config = dict(
    n_layer=16,
    d_model=320,
    n_head=8,
    n_kv_head=8,
    head_dim=32,
    d_mlp=1920,
    vocab_size=8192,
    activation='tanh_gelu',
    norm='layernorm',
    norm_place='pre',
    norm_eps=1e-06,
    positions='learned',
    qk_norm=False,
    attn_scale=0.177,
    bias='all',
    tie_embeddings=True,
    parallel_block=False,
    extras=['capped logits'],
    init='normal',
    init_std_qkv=0.025,
    init_std_o=0.00441,
    init_std_up=0.025,
    init_std_down=0.00441,
    optimizer='soap_variant',
    lr=0.00283,
    lr_mult_qkv=0.5,
    beta1=0.95,
    beta2=0.99,
    lr_head=0.012,
    grad_clip=1.0,
    warmup_steps=200,
    schedule='cos',
    final_lr_fraction=0.03,
    batch_tokens=[65536, 131072, 262144],
    seq_len=384,
    doc_mask=True,
    train_tokens=501900000,
    steps=3983,
    dataset='wikipedia_en',
)
Each number is 128 + 32 x the weight over its row's rms, rounded and kept within 0 to 255. Layers, rows and columns count from 0. The size above them is the row's rms in percent of the matrix's.

# layer 10 MLP up, 1920x320, rms 0.104, rows 155-254, columns 224-255
size [ 93  96  98 102 106 104  98 115 103 105 100 112  94  98 104  99  98  93 103  96 101 101  95  96 101 104  94 113 100 101  96  97 106  94 101  96 102  93 130  91  99 110 100 104  92 125  96 102  96  96 100 100  94 103  97  97  96 100  96 103  96  91 106 131  98  98 103  99 107 107 102  98 101  94  95  97 104 102 102  94  96 104  98  99  94  97 109 102  99 100 103  95  98 102  92  94 104 101  99  99]
[[154 155 149 104 168 113  78 138 139 113 130 129  90 139 119 127 129 145 144 217  98 100 174 116 158 163 121 134 110 196 131 162]
 [124 118 169  99 124 120 205  96 160 132  84 126 137  71  77 132 151 125 149 150 168  79 102 152 112 197 175  96 113 163 125 155]
 [214 159 103  79 111 182  85 129 133 137  87 176  81 149 111  95  92 150 110 123  85  83  81 143 150  89 120 167 161 130  25  83]
 [124 133 111 150 138 107 145  99  80 130  53 134 125  89  47 136  93 125 163 128 134 111 177 159 131 159 110 131 119 121 145 100]
 [147 128 149 168 126 127 152 144 156 163  86  74 155  87 153 169 139 144  76 123  67 131 153 116 122  72 135 104 153 147 150 101]
 [104 118 143 139 164 122 167 120 158 163 148 162  68 105 131 149 112 136 123 171 129 128  90  88 109 141 171 168 150 150 163 115]
 [ 91 104 132 105  96 120 128 188 161 129 114 116  88 125 192 119 125 112  95 120 148 175 116 156 132 140 123 169  78  82  99 155]
 [ 88 126  77 110 119 140 156 103  88 124 160 171 137 131 117 123  67 127 119 110 128 163  80 155  95 105 130 119 142  52  50  70]
 [154 142 131 116 142  65 124 168 146 145 114 175 114 170 171 178 152 119 125  97  83 121 167 102 124  98 162 140 140 157  88 154]
 [138 101  69 159  99  93 108 105 121 122  75  80 128 165 102 114 168 154 103 159  96 127 113 213 186 115 125 184  56 108 124 220]
 [ 80 108 142  42 130 141  80  93 150 129 129 107 205 122 114 138  77 140 129 129 152 165 175 148  88 112  48  70 115 168 151 107]
 [118  89 139 173 130 111 125 148 102  87 153 128 167 132 144 113 127 110 127 177 162  86 184 169 123 105 128 107 180 136 111 106]
 [153  99 115 121 172 155 121 151 132 114 180 128 167 146  99 118 114 116  79 141 133 132 116  98 127 180 188  77  69 153  19 137]
 [150 108 123 177  85 186 205 113 140 156 153 150 109 113 126 161 114 127  82 161 100 159 121 163 125  93 114  89 103 121 108  83]
 [101 106 110 121 116 162 188  65 199 100 217 154 102 128 124 116 133 143 110 161 129  89 115 173 104 178 124 118  96 180 122  98]
 [109 136 197 106  28 118 115  82 100 164 134 158  88 157 115 148 234 134 181 128 153  74  98 104  78 149 172 160 167 161 127 143]
 [144  89 146 177 135 153 152 227 158 124 125  90 122  97 145 123 133 167 126 143 114 128 139 134  82  97 164 161 195 150 156 117]
 [ 77 208 144  78  96 163 146 104 140 133 199 143 125 150  97 101 157 127 125 138 121 168 168 127 105 128 116  78 129  97 122 155]
 [ 88 104 125 167 179 144 151 128  94 133  96 158 154 113 102  90 109 155 109 131  96 124  60 165 180  67 126 144 136 130 162 101]
 [ 74 131 139 164 112 180 128 128 141 166 114 127 113 162 130 129 175 101 101 122 115 118 101 157  79  92 190  82 189 107  47 157]
 [118 111 135 133 137  75  96 178 113 144 182 122 178  89  91 118 106 126 156 111  97 144  89  97 192 166 148 165 110 130 176 142]
 [157  97 129  86 143 160 115 107  86 106 143  99 181 197 133 148 110 135 148 132  87 140 136 140 121 162 145  91 116  84 133 169]
 [148 183 141 116  92 148 127  91  74 143 136 154 132 131 135 147 165 100 126 133 102 167 124 191 107 190 170  41 109  99  63 155]
 [102 160 144 170 148 146 121 155 106  95 127  91 110 143 130 132 197 154 100  98 109 151  60 140 111 152 121 137 130 102  79 128]
 [128 128  99 116  69 128 149 129 154 150 167 141 135 178 140 111 155 143 161 141 118  98 179 205  94 100  37  88  98 101 106  37]
 [140 148  81 127 114  59 164 137 173 148  83 153  92 104 131 114  79 163 142 143 126 136 117 134 121 175 199 115 138 164 109  96]
 [129 118 150 166  62 172 173 128 130 178 120 138 138 109 128 184 143 143 103 130 132 212 135  86 134  80 154 114 155 166 117 132]
 [143  95 102 105  97 168 125 161 127 136 113 163 121  77 147 143 167 105 146 149  58 104 169 165 129  79 126 116  84  97 132 138]
 [105 117  72 151 116 101 115 106 148 157 123 153 128 152 124  79  90 164 117 161 133  99 161  71 100 142 148 136 141 155 122  75]
 [138 114 134  79 107 148 126  78 123 165  89 125  89 123 162  78 127 103  89 172 142 121 115 173  82 165 133 135 135 127  52 114]
 [ 80 114 130  99 162 116 149 133 136 121 159 119 111 148 104 138  60 112 124  85  96 133  99 151  97 143 103 136 145 160 148 103]
 [109 113  63 112 108 164 114 132 165 152  86 134 143 150 136  86 139  65 149 124  78 118 150 130 149 117 141 116 130 130 100 128]
 [103 146 144 133 110  71 142  85  74 152 131 138 130  80 189 169 115  92 152 103 126 155  98 110 126 112 129 136  74 171 137 148]
 [188 133 146 143  76 101 128 113  89 154 105 131 121 170 126 142 117  82 128 198 152 169 112  96  85  86  97 112 174 152 128 180]
 [144 166 201 118 129 148 126 152 151 196   0 159 124 183 131 159  88 103 192 113 108 150 112 172  92 145  60  71 122  61  96 109]
 [ 84 114 156 127 142 161 104 177 173 162 127  67 160  99 113  56 167 113 103 113 161  81 113 109 101 107 137 108 120 180  80  82]
 [116 121 168 120 135 138  43 141  72 114 122 136 117 154  71 108 173  84 101 126 116 154 181 136  72 187 146 158 167  95 155 182]
 [138 138 118 119 114 119 147 109  75 106  75 159 106 174 133 150  90 146 129 138 162 155  92  89  98 144 135 143 103 128 122 139]
 [127 146 135 135 111 113 164 122 108 120 113  72 141 139 183 147 144 159 104  61 153 131 172 162 127 131 166 197 188 134 130  96]
 [107 189 108 191 118 116 154 177 177 123 141 163 139 102 175 145  74 106 114 151 183  77 137 134 133 111 138 149 128 137  89 152]
 [117 113 140 107 136 115 161 132 118 113 115 148 154 152 148  87 164 117  60 191 104 110 134 174 180  88 165  96 119 126  95  96]
 [ 74 121 130 129  92 152 138 195  99 130 127 155 218 103 196  76 130 141 121 101 146 135 136 178  86 118 110  75  70  77  96  67]
 [163 155 128 129  66 127 204 220 181 145 157 133  93 111  62 186  80 132 142 117 171 172 146 144 167  99 135 128 124 139 136 159]
 [ 90 186 143 125 136 147 122 118 126 199 145 131 151 142  99  89 171 154 161  74  54  94 207 228 133 180 111 146 112 202 189 116]
 [106 132 178  58 117 104 157 138 180 125 114 148  94 149 167 110 117 105 175 136 135 131 102 112 202 107 110 113 162 163 161 160]
 [131 113 123 130  86 122 180 131 156  81 137  81 160  98 140 113  90 105  92 143 171 136 132 123 132 101 125  76 162 159  76 126]
 [189 112  92  90 101  75 105 109 139 157 127  92 165 110  93 171 184 122 109 148 137 110 156 198 119 180  92 127  90  88 126 143]
 [ 95 110  85 148 124 149 140 114 144 202 117 163 141 166  91 140 188 127 141 184 108  65 158 121  96 143 130  93 138 116 107 146]
 [ 72 147 122 161 150 149 110 148 133 196 152 184 132 118 101 114 147 106 150 160 113 131 152 143 116  72 130  96  94 130 124 148]
 [123 176  99 139 110  96 129  94 146 176 100  99 143  98  74 115 133 150 151  40 202  83  85 132 127 198 146 122 123 152  93  96]
 [183 117 110 162 148  87 126 116 135 169 182  86 157 111  68 135 118 120 106  33 157 169 114 147 108 138 132 111  94 148 153 208]
 [100 155 105  98 126  72 144 182  93 103 119 182 144 205 118 122 131 139  95  46  90 143 140 146 173 113  78 121 138 172 113 140]
 [173  66  69 119 112 146  91 139 180 138 156 118 102 121  91 135 102 109 111 103 116 121 110 158 121 119 115 113 162 114 169 108]
 [144  92 109 118 165 186 173 110 114 114 109 122 122 167 185 136  90 110 113  58 120 122 180 147 117 155  76  72 141 129 158 210]
 [105 136 139 146 155 153 156 144 140 141 123 116 111 115 156 133 146 157  51 137 136 150 152 189 160 136 120 128 109 140 114 116]
 [145 165 116 168 132 130 103 124 146 185  65 128 143 186 124 133 122 153 130  84 123 100 121 105  88 115 142 131 158 138 110 117]
 [119 103  80 199 127 152 179 128 124  95 193 125  97 110 165 109 110 112 145 121 130  78 123 169 111  66 109 103 149  82 110 176]
 [139  90 105 149 118 146 124  81 140 174 151 115 199 116 140 135 129 119 137 130 136  92 141 161 110 110  88 217 119 114  78 157]
 [103 185 136 121 101  92 149 194  94 113 121 171 138 136  59 140 136  97 114 204 108 149 133 108  93 104  78 128  87 163 116 132]
 [ 96 138 152 135 158 150 138 143 112 163 155 117 156 200 136 140  79 101 102 159 130 124 133 105  97 109 125 107 132 182 156 118]
 [117 198 123  78 120  78 143 203 125 196 133 111  40 132  64 119 108 135 147 160 202 124 130  88  87 136 161  87 126 169  90 117]
 [100 179 134  93 117  74 169  89 127 145 133 149 141 134  87 111 133 154  68  97 102  89 142  94  74 133 122 193  91 135 105 144]
 [140 207  61  50 188 134 121 147 110 129 134 134 109 102 144  66 152 137 155 152  85 176 112 126 120 123 113 112 159 143  93 157]
 [109 117 133 135 118 143 152 113 141  97  94 130 114 163 146 127  60  99 131 113 129 149  84 182 164  77 133 149 125 143 153 184]
 [105  94 129  85 152 102  99 122 150 141 108 155 104 142  87 158  59  89  94 145 150  94  88  53 137 148 164 134 180 141 121 126]
 [137 121 106 126 171 161 140 178 122 104 113  91  78 146 128 110 106 104 220 183 116  94 128 101 175 137 116  78 137 150 124 163]
 [125  94 126 114  96 186 163 131 128 114 110  33 141 169 165 149 135  99  32  88  60  64 138 141 179  85 194 124 169 142 160 145]
 [ 58 160 188 116 174  73 110 101  90 126 154  90 120 146 107  77 127  93 107 158 111 111 112 144 131 177 130 132 136 181 149 106]
 [114  94 133 154 105 133 139  79 110 131 112  84 173 149 123 139 124  58 104  84 145 185 120 117  95 129  80  90 177 133 139 109]
 [114 148 126 158 104 143  76 130 126 143  68 137  94 124 153 108 128 120 153 149 143 138 153 152  62 125 188  79 161  72 101 136]
 [149 183  85  85  81 111  99 162 122 164  63  95 142  89 153 126  58 154  93 120 121 159 160 131 116 194 117 171  64  99 114 106]
 [152 158 112 131 191 147 169 150 162 179 137  91 164 161 126  85 109 134 144 172 150 120 137 110 112 110 166 124 112 110  85 119]
 [138 152 110 177 172 134 135 144 233 174  90 149 155 191 102 166 147 161 162 100 149 136 195  95 126 145 142 175 137 157 151 164]
 [142 136 117 137  96 181 141 141 103 160 148 127 159 135 227  92 148 106 176 120 142 112 121 125 143 137 112 100 190 147  88 126]
 [160 182 216 102  95 113 150 130  79  86 173 138 213  60 140 156 105 168 129 135  65  80 150 107 120 183  78 166 134 106 157 115]
 [133 152  58 117  86 143  99 138 105 106 118 159  96 122 175 135  94 161 118  98 141 129 123 153 111 121 130 201 167  92 149 169]
 [ 76  97 107  83 115 134  90 117  73 111 143 116 121 134 142  75  70  96 130 158 138 121 123 124 150 146  94 106  93 107 175 153]
 [ 55 116 133  82 127 130  86  47 104 174 118 121 131 135 136 142 111 154  93 122 145 106  91  99 126 176 113  96 138 142 137 141]
 [158 114 170  95  76 119 139 104  80 140 104 145 179 139 108 118 112 108 160 122 106 146 162 147 185 127  95 183 139  73  91 141]
 [ 82 116  74 173 119 134 158 111 105 148 135 176 174  85 140  45 133 100 116 134 113  91  47 165 129 192 119 153 142 132 130 132]
 [130 127 158 135 173 119 134 124 154  83 113 122 109  94 100 107 100  99  71 100 108 113  57 118  59 144 129 137 120 119 157 181]
 [165 138 130 139 146 130 145  72 131 182 145  95 158 118 144 122 155 113  77 121 147 117 117 159 107 113 150 103 117 119 118 161]
 [132 109 111 149 134 143 111 113  96 149 107 116 151 150 170 137 142 121 131 154  78  93 103 143 137 124 134 101 138 155 172 146]
 [125 172 126 101 138 126 150 139  45  97 115  89 130 123  98 113 149  96  84 155 154 141  78 132 163 149 120  41 115 130 144 115]
 [138 131  90 133 147 101 157  55 135 123 125 120  93 134 151 146 172  85 132  69 161 162 144 161 107  98 136 160 163 115 141 163]
 [130 103 133 102  87 149 165 106 162 144 105 134 128 199 130  98 102  95 210 133 103 112 127 122 136 107 149 170 177  83 110  85]
 [201 129 145 103 106 112 114 103 147 195 111 149 146  82 136 119 123 106 126  63 161 150 120  84 146 137 161 132 102 160  61  88]
 [ 97 149 158  98 114 112 133 107 128 107 180 132 131 117 151 138 155 113 136 155 185 104 140 144 131  91 179 172  91 184 176 114]
 [199 190 123 137 164  93  97 109 181 129 106 154 110 109 152 147 104 137 120 124 125 100 177  70 172 147 152 122 112 101 159 120]
 [ 80 120 130  99 122 140 203 207 154 127 157 122 158 130  87 121 163 150  99 148 227  75 117 122  65  90 147 149 164 154  87  75]
 [110 167 126 135 152 142 122 188 110 121  88  53 140 178 193 167 113 153 163  96 171  57 105 112 168 163 152 136 137 182  54 129]
 [114  63 168  94 104 123 139 138 159 128 132 139 123  36 151 114 123 110 175 131 217 175 154 167 147 122 198 189 103 172 154 120]
 [ 82 185 134  89 124  92 181 151 156 181 143  74 101 127  86 134 114  80 103 173  66  91 126 126 100 155 160 184 145 150 130 133]
 [ 93 155  43 114  94 118 109 137  90 126 149 156 107 124 181 132 117 137 127 170 135 144  87 120 143 112 160 102  85 122  85 119]
 [155  83 127  65 162 170  82 145 138 126 111 123  84 184 129 198 116 199  96 106  99  75  86 142 174 158 123 148  69 134 118 108]
 [128 161 117 131 122 134 143 101 105 124 193 116 145 159 130  69 115 145 178  74 109  88 128 173 204 158 122 114 167 126 112 143]
 [ 86 125  86 123 108  97 142  70  78 117 136 152 154 117 160 116 145 148 130 211  68  81  97 157 117 134 116 160 138 121  99 153]
 [107 112 105 146 141 155  93 105 105  88 152 136 137 142 170  85  78 134  56 102 115 150 106 151 137  78  66 134 128 101  88 117]
 [119  96 157 195 124  97 128 122 125 149 144 126  84 132 129 101 164 147 116  83 141 111  84 115 137  98 144  85 111 163 117 167]
 [122 166  74 120 124 100 113 144 115 107  98 149 135 115 137  96 170 146 117 128 126 117  96 169 138 122 128 146 151 129 132 180]]
# layer 10 MLP down (transposed), 1920x320, rms 0.111, rows 155-254, columns 224-255
size [ 90 105  99  94 106 112 105 114  96 105 103  99  93 101  98 100 109  93  99 100 103 103  96  98  96 106 100 109 101  96  92 103 102  95 106  90 105  98 122  91  88 107  96 100  99  94  96 100  97 104  98 103  91 109 101  96  97 107  93 101  99  92 107 143  95 100 108  98 108 108 101 103 102  98  95  99  98  99 100  98  92 104 108 102  98 101 111  99 106  96 107  96 103  89  93  95  99 105  99  95]
[[162 197 175 152  92 173 106  63 168 145  94 183 149 106 159 183  87 120  88 131 127 108 120 114 137 168 149 111 160 123 106 120]
 [ 39 135 168  84 131 120 140 121 161 152 131  97 148  97 103 123 178 172 120  99  68 124 139 142  62  75 108  96 102 153 166 179]
 [132 105 184 220 131 136 130 121  91 135 157 114 119 132 128 157 191  69 178 105 130 115 158 139  76 131 144 159 150 118 120 139]
 [161 164 137 153 117 169 218 124 112 173  85  83  65 127 133  85 113 146 152 113 115  83 137 113 129 129 149 143 131 122  93 175]
 [138 143 144 145  89  68 110 194 151 100 104  55 100 129 145 143 102 145 130 117 179 199 145 159  92 127 152 103 134 136 162 108]
 [117 158 124 107 107 142 172  98 124 171 123 145 199  91 103 108 144 111  96 141  63 102 119 124 127 159 105 122  87 118 136  57]
 [127 106 153 199 153 138  89 115 157 140 109  80  96 153  96 190 150 134 109 115 112 112 115 125  80 117 181  85 142 115 129 109]
 [104 117 182 142 174 150 109 149 108 149  84 151 119 189 133 117 106 132 146 172 165  97 132 110 151 144  82 201 122 121 119 148]
 [123 168 161 186 166 167 150 193 147 109 104 152 168 116 135 155  66 165 126  98 128 156 118 152 141 112 113  98  81 151 135 155]
 [104 123  89 114 145  81 177 106  95 134 134 142  95 105  53 114 131 166 115 202  97 143 112  75 102 153 117 133  84 170 100 139]
 [153 187 155 145 155 103 137 131 128 157 156 148  99  96 103 159 168  98 140 153  84 137  84  77 113 130 143 108 141 135 157 163]
 [ 97 106  77 163 131 122 146 148  90 124 130 188 115 119 155 146 124 169 136 158  89  31 135 115 119 149 141 137 196  96 137 112]
 [182 139  68 108 132 136  80 182 105 111  66 131 134  77 147 121 102 108 162 160 120  88 172 118 103  68  97 196 112 161 187 117]
 [139 172 129 100 133 100 140 131  98 119 133 123 132 202  74 159 148 115 175 136 114 102 112 120 160  97 134  57 127 175 127 142]
 [138 124  93 182 133 125 149 115  99 118 157 154  91 185  67  79 165 153  70 136 170 114 133 165 166 162 119 131 113 179 108  74]
 [127 124  63 110 178 119 138 114 126 140 123 127 127  90 151 111 102 137 102 130 120  92 160 151 131  67 127  91  90  97 109 157]
 [116 171 129 138 122 133 116 135 131 130 169 171 176  89 165 143  94 192 158  94 135 114 110  98 129 164 143  72  99  89  94  74]
 [116 136 195 155  52 149  83 130 117 148 142 108 164 158  63 133 155  67  93 119 181  97 121 131 111 151 125 142 186 110 164 117]
 [175 124 145 111 155  97  26  80 144  80 160 171 134 110 172 148 134 114 101 128 137 172 186 133  78 157  92  88  94 134 106 159]
 [136  62 101 117 187 156 126 108 148 129 123 146 133 153 127 148 137 131 131 101 157 186  77 142 161 147 164 143  94  89 116 110]
 [118 147 189 117 131 104 161 171 113 116 147 139 117 109 152 143 137  90 133 182 103 137 178 111 146  99 118 157 152 145 119 100]
 [ 94 136  98 186  94 158  99  67 108 134 125  83  96 150 102 107 174 159 114 138  90  91 142 133  93 132 175 140 137 115 164 136]
 [114 160 177 190  94  75 142 164 109  84 121 128 122 159 120 143 155 141 142 161 135 177  35 106 106 140 177 158  91 116 180  74]
 [143 134 156 152 150 153 150 132 151 176 111 134 107  77 144 138 120 140 119 139 116 166 167 160 160 177 148  74 152 116 114 157]
 [145 142 119  93 124  86 139 154 165  95 106  99 143 166 124 147 136 117 137  98 116 148  96 102 115  80 148 104 105 103 103 108]
 [101 148  57 180 127 125 182 139 134 115 131 132 120 134 139 106 116 110 176 117 115 119 131  87 158 157 144 140 188  88  89 153]
 [139 142 101 163 120  91 139 116 118 156 180 201 116  80 134 135 107  81 118 150 137 202 141 157 122  92  96 151 174 191 112  96]
 [143 157 172 157 100 133  92 108 128 116  74 147 123 150 130 136 113 145 107  71 142 152 213 134 165  75 108  99 178  64 154 149]
 [159 163 127 140  80 167 115 158 179 130 122 165 122 154 164  52 109  82  91 184 131  74  87 173 151 134 125  43 101  62 159  75]
 [115  98  92 114 146  83 114 137  78  64 125 143 161 165  95  82 147 107 146  96 126 161 102 132 161 159 124  96 116 118 139 156]
 [ 96 206 148 130 127 151 142 150 143 123  93 139 174  92 165 216  51 111 103 143 100 121 167 108 161 155  92 125 107 171  92 170]
 [125 130 177  75 194  86 153 123 127 107  87 128 133 111 101 129 133 167  88  84 131 146 134 163 125 141 122  98 133 136 165 142]
 [131 129 162 147 148  60 112 153 156 180 108  67 179  97 170 123 128 101 125 190 145 166 109 140 193 110  77 168 117 100 174 117]
 [113  82 145 131 153 156 156 101 122 118  92 115 116 102 158  88 211 166  78 142 145  74  93 155 175 193 114  99 126 116  84 165]
 [165 185 162 116 121  83 114  64  93 129 132 171 198 119 138 134 135 121 142 169 165 179 135 152 145  88 163 167 109 151  84 117]
 [151  62 128 105 144 124  88 113  97 165  71 147 175 112 126  92  84  76 119 160  94 117 145 149 188 123 156 113  55 124 102 123]
 [165  99 187 109  77  80 123 117 142  92 153 166 171  95 151 172 145  85 123 119 189 145 129 158 143 153 114 162 151 228 111 114]
 [175 131 165 155  99 100 134  85 105 145 157  95 145 133 110 154 149 105 154 158 104 133 106  92 109 129 122  74 162 135 130 191]
 [149 155 128 186 132 158 135 152 171 154 113 179 122 127 104 139 118 141 136  50 135 116  94 126 142 106 144 169 161 110 172  84]
 [121 108 184 165  76 186 125 118 170 112 251 111 134 175 214 196 169 183 153 145 136 164 122 108 120  90 152 131 143 151 171 105]
 [130 118 122 118 183  89 164 112 120 151 138 134 122  63 207 116  58 191 171 127 145 113 102  76  65 136 115 121 136 129 143 130]
 [129 149  80 160  59 131 111 137 130 135 144 127 152 158 139 105 115 101 138  83 155 143 153 139 152 103 108 213  96 140  80 123]
 [128  97 121 150 201 138 135  80 140 153 152 136 197 113 159 162 148 143 116 143 123 126 120 169 106  80 164 152  95 141 144  95]
 [103 128 121  94 173 143 131 137 130 140  36 149 124 108  94 118 101 155 167 135 149 142 115 126 134 135 175  90 145  90 146 138]
 [194 125  56 179 104 110 113  81  85 108 176  77 162  17 110 129 112 131 135 111 125  51 126 115 127 112 136 209 132 132 101 106]
 [115 130 125 130 116 126 126  98 133  99 133  68 219  75 130 138 148 151  88 173 156 109 128 124 100 125 136 118 102 135 156 158]
 [ 96 168 138 122  96 175 150 127 126 150 135 178 119 124 107  97 140 126 133 125 179 111 166 134  73 195  75 138 153 153 123 176]
 [141 114 119 124 164 123 120 132 135 111 154 153 238  76 121 128 144 131 154 137 114 114 130 167 103 159 133 173  44 104 153 105]
 [165  87 131 120 117 145  56  98 122 105  94 122 119 196 118 107 128  98  89 172 122 120 110 133 101 143 107 126 157 119  92  61]
 [133  78 175 117 189 162 126 113 165 118 190 108 146 116 123  98 133 108 167 112 142 144 140  82 115 117 100  31 115 103 134  63]
 [ 30 164 139 111 165 171 154  80 125 148 120 124 150 108 207 160 148 121 107 133 129 114 141 163 110  85  92 118 157 127 126 125]
 [118  98 193 135 163 159 163 154 106 181  98 115 134 167 101 119 105 146 170 168 100  99 135 107 115 122  65 121 115 121 104 127]
 [ 78 201 139  96 178 109 166 147 112  43 104 133 137 102 168 166 174 105 173 146 101  96 113 174 143 148 123 125  55  94 160  93]
 [108 112 154 127 126 151 166  87 119 156 216 118 121  74 107 125 119 166 112 121 131 143 137  92 132  77 110  94 123 108  79  85]
 [150 100 114 138 125 135  87 159 148 165  90 123 158 137 104  83 134 185 111 177 130 139  88 101  91 114 108 119 148  70 107 117]
 [123 140 164 125 125 187 105 151 203  69 187 129  81 121 126  79 162 130 148 159 163 170 150 185 157 100 150 118 133  99 162 118]
 [135 157 111 124 152 120 158 141 102 182  71 140 165 113  98 104 125 137 107 115 114 142 143 119  95 104  88 149 152 110 164 125]
 [100 150  98 153 100 160 171 134  99 182 138 146 121 127 181  88 161 132 134 175 139 114 114 132 182 143 186 150 137  91 106  52]
 [123 166 104 101 147  88 117 129 124  71 135 148 149 144 161 124 106 137 164 111 140 160 203 108 129 149 105 162 178 146 100  98]
 [114  98 123 191 102  70  66 151 147 174 104 148 140 136  83 157 198 189 144 157 141 142 162 169 102 149 158 164  91 163 135 156]
 [135  88 104 137 117  78 187 124 131  96 102  80  95 140 102 131 148 173 141  99 154 178 184 132 148 135 104 153 160 116 130 123]
 [156 160  48 143 134  93 174 144  74 157 146 190 162 143  97 151 115 138 132 176 166 106 159  97 140 161 103 132 100 158 155  88]
 [106 117 161 125 132 147 196 144 147 141 166  88 110 127 113 148 141 107 104 103 136 141 115 128 104 142 139 155 165 150 110 166]
 [164 167 135 117  96 128 154  83 132 129 114 148 104 142 129 114 142 109  98 127 145 125  86  63 154 132 135  81 145 122 106 169]
 [124 160 108 116 139 119 115 155  91 182 153 132  92 102 101 126  90 134  71  81 147 148 120 179 134 126  36  56 115 109  94 103]
 [154 157  64 131 111 130 142 190 120 106 120 149 161 151 124 140  88 202 121 187 146 130  69 138 141 102  91 128 174 137 135 172]
 [135 183 125 111 103 171 162 115  67 173 125 108  54 109 142 120 147 135  69  93 109  50 130 163 144 118 151 136  94 143 127 138]
 [106 128 119 179 144 109 164 170 110 160 159 191  78 143 101 120 129 120 218 132 140 121 146  96 163 153 135 117 125 125 140 149]
 [103 149 131  87 141 151 167 128 168 161 138 140 104 115  93 124  93 121 108 141  73 106 161 143 205 229 148 103 132 141 171  79]
 [107 144 126 176  75 133 112  99 141 153 111 161 135 141 142 203 102 101 134 120 137  78 143  93  88  76 116 167 132  65 168 134]
 [123 102 134 114 135 152 145  82 111 109  89 151 117 146 112 134 154 114 113 121 132 103 130 139 130 108 153 128 171 143 154 144]
 [120 153 107  93 151 143 159  55 184 154  83 144 159  87 130 154  84 136 147  77 180 106 129 150 183 188 155 143 170 162 157 184]
 [ 96  76 168  90 111 127 173 104 157 123 135 143 160 123 137  75 172 131 123 149 103 139 110 115  92 166 128 124 162 117 124 127]
 [150 130 172 122 113 178 172 149 140 141 147 128 110 138  52 127 133 204 122  78 178 142 127 117 116 110 143 185 144 198 139 156]
 [112 149 155 129 115 171 133 169  71 107  78 153  93 223 201 177 124 108 174 166 132 160 196 141 135  91 110 126 102 110 122 139]
 [ 75  47  70 146 165 151 167 153 115 117 139 110  62  99 134 109 175 127 158 162 138 194 169 145 146  81  59  89 132 133 143 132]
 [ 98 119 139 140 165  99 145 142 114 102  80 102 153 101  89  99 129 137 213 143  76 142 112 109 107 108 111 148 130 166 126  73]
 [118 166 143 120  78 111 115 159 112 159 157 146 116  97 142 101 149 114  93  96 157  77 115 179 123  39 121 120 131  88 139 120]
 [137 148  83 140  75 159 105 119 120 175 155 112 112 150 122 143  74 135  88 184 154 121  79 188 106 122 168 131 142  99 121 159]
 [ 90 182 121 163 181 138 100 182 136 146  99 107  98  93 143 140  87  96 104 173  83  82 135 115 137 128 119 184 103  82 135  87]
 [164 144 163 200 127 147 160 129 176  62 142 125 175 140 151 122 111 172 157 176  58 146 161 151  84 113 104  97 156 180  87  90]
 [123 108 149 119  94 173 140  97 151  83  90 153 138  81 113  92  89 113 160 148 144 157 130 129 128 117 111 167 130 152 164 128]
 [138 139  78 100 160 115 102 163 109 177 175 130  97 126 133 112 116 114 122 130 183 164 133 105 144 196 102  72  25 130 135 159]
 [125 113  87 171 143 102 157 154 136  84 138 143  98 101  95  85 121 139 129  79 133 116  86 103 147 164 133 182 145 160 169 120]
 [124 157 106 161 100 101  97 171 152 173 121  87 105 167 177 110 166 132 129  97 153 128  95 127 114 108 103 114 141 157 136 141]
 [131 125 150 133 168 161  93 132 188 192 101 109 128 108 118 125  85  87  73 111 185 148 100 151 124  99 170  68 136 161 137 125]
 [168  95 137 108  85 145 115 111 134 149 122 123 132 124 160 171 141 127 158 132 152 176  78 161  80  78 151 163 147 120  64 162]
 [127 145 131 122 106 166  85 174 124  98 135 216 111 132 106 128 165 129 127 149 123 166  79 160 169 142 100 136 116 102 121  95]
 [ 84 163 115  81 141 118 104 129 121 159 123 180 136  77 147 139 171 120 115 178 190  96 152 132 137 115 110 115 152 121 145 112]
 [ 95 140 128 156 110 136 171 118 180  93 182  73 134 113 145  85 126 151 122 125 133 160 141 139 145 124 150 161 134 147 142 112]
 [144  89  78 127 189 181 142 155 141 150 189  63 142 126 138 178 136 126 120  82 150  92 146 124 114 195 112 165 105 140 116 147]
 [124 117 134 154 123 168 111 149 155 115 134 132 116 137 126 150 108 101 150 120 107  77 164 111  96 177  65 138 147 149  78 115]
 [ 71 112 166 137 105 114 117 136  85 125  84  90 198 150 173 113 113 147 120 123 149 111 123 173 117 167 159 186 119 141 108 144]
 [132  75 154 185 182 161 155 126 146 120  95  90 125  96 158  95 151 121 186 126 121 104 167 166 150 143 109 128  92  89 169 159]
 [127 185 142 139 122 159  68 117  81 158  88  95 134  87  94 111 108 125  75  86 139 133 145  70  57 104  88 153 147 112 131 124]
 [189 160  92  95 126 120  80 195 139  99  77 168 154 127 117  36 123  98  80  99 158 114  89 163  94 132  87 114 112 154 165 111]
 [151  92 157 162 141 110 178 127 119 112 106  98 188 116 139 150 123 180  78 161  95 159  88 104 122 145 123 106 128 180 114 124]
 [145 101  99  67 107 168  75 166 105 147 157  86 132 188 133 105 143 196 185 101 189 146 122 104  92 159 121 147 125 112 130 187]
 [158 114 168 178 175 107 163 121 130 104  91 188 155 144 122 148 105  97 141 115 128 128 150 115 122 125 106 139 166 194 201 151]
 [194 127 123  83 151 153 135 103 144  65 116 104 134  99 151  60 143 131 154  47  63 151 100 108 171  82 115 161 177 131 124 146]]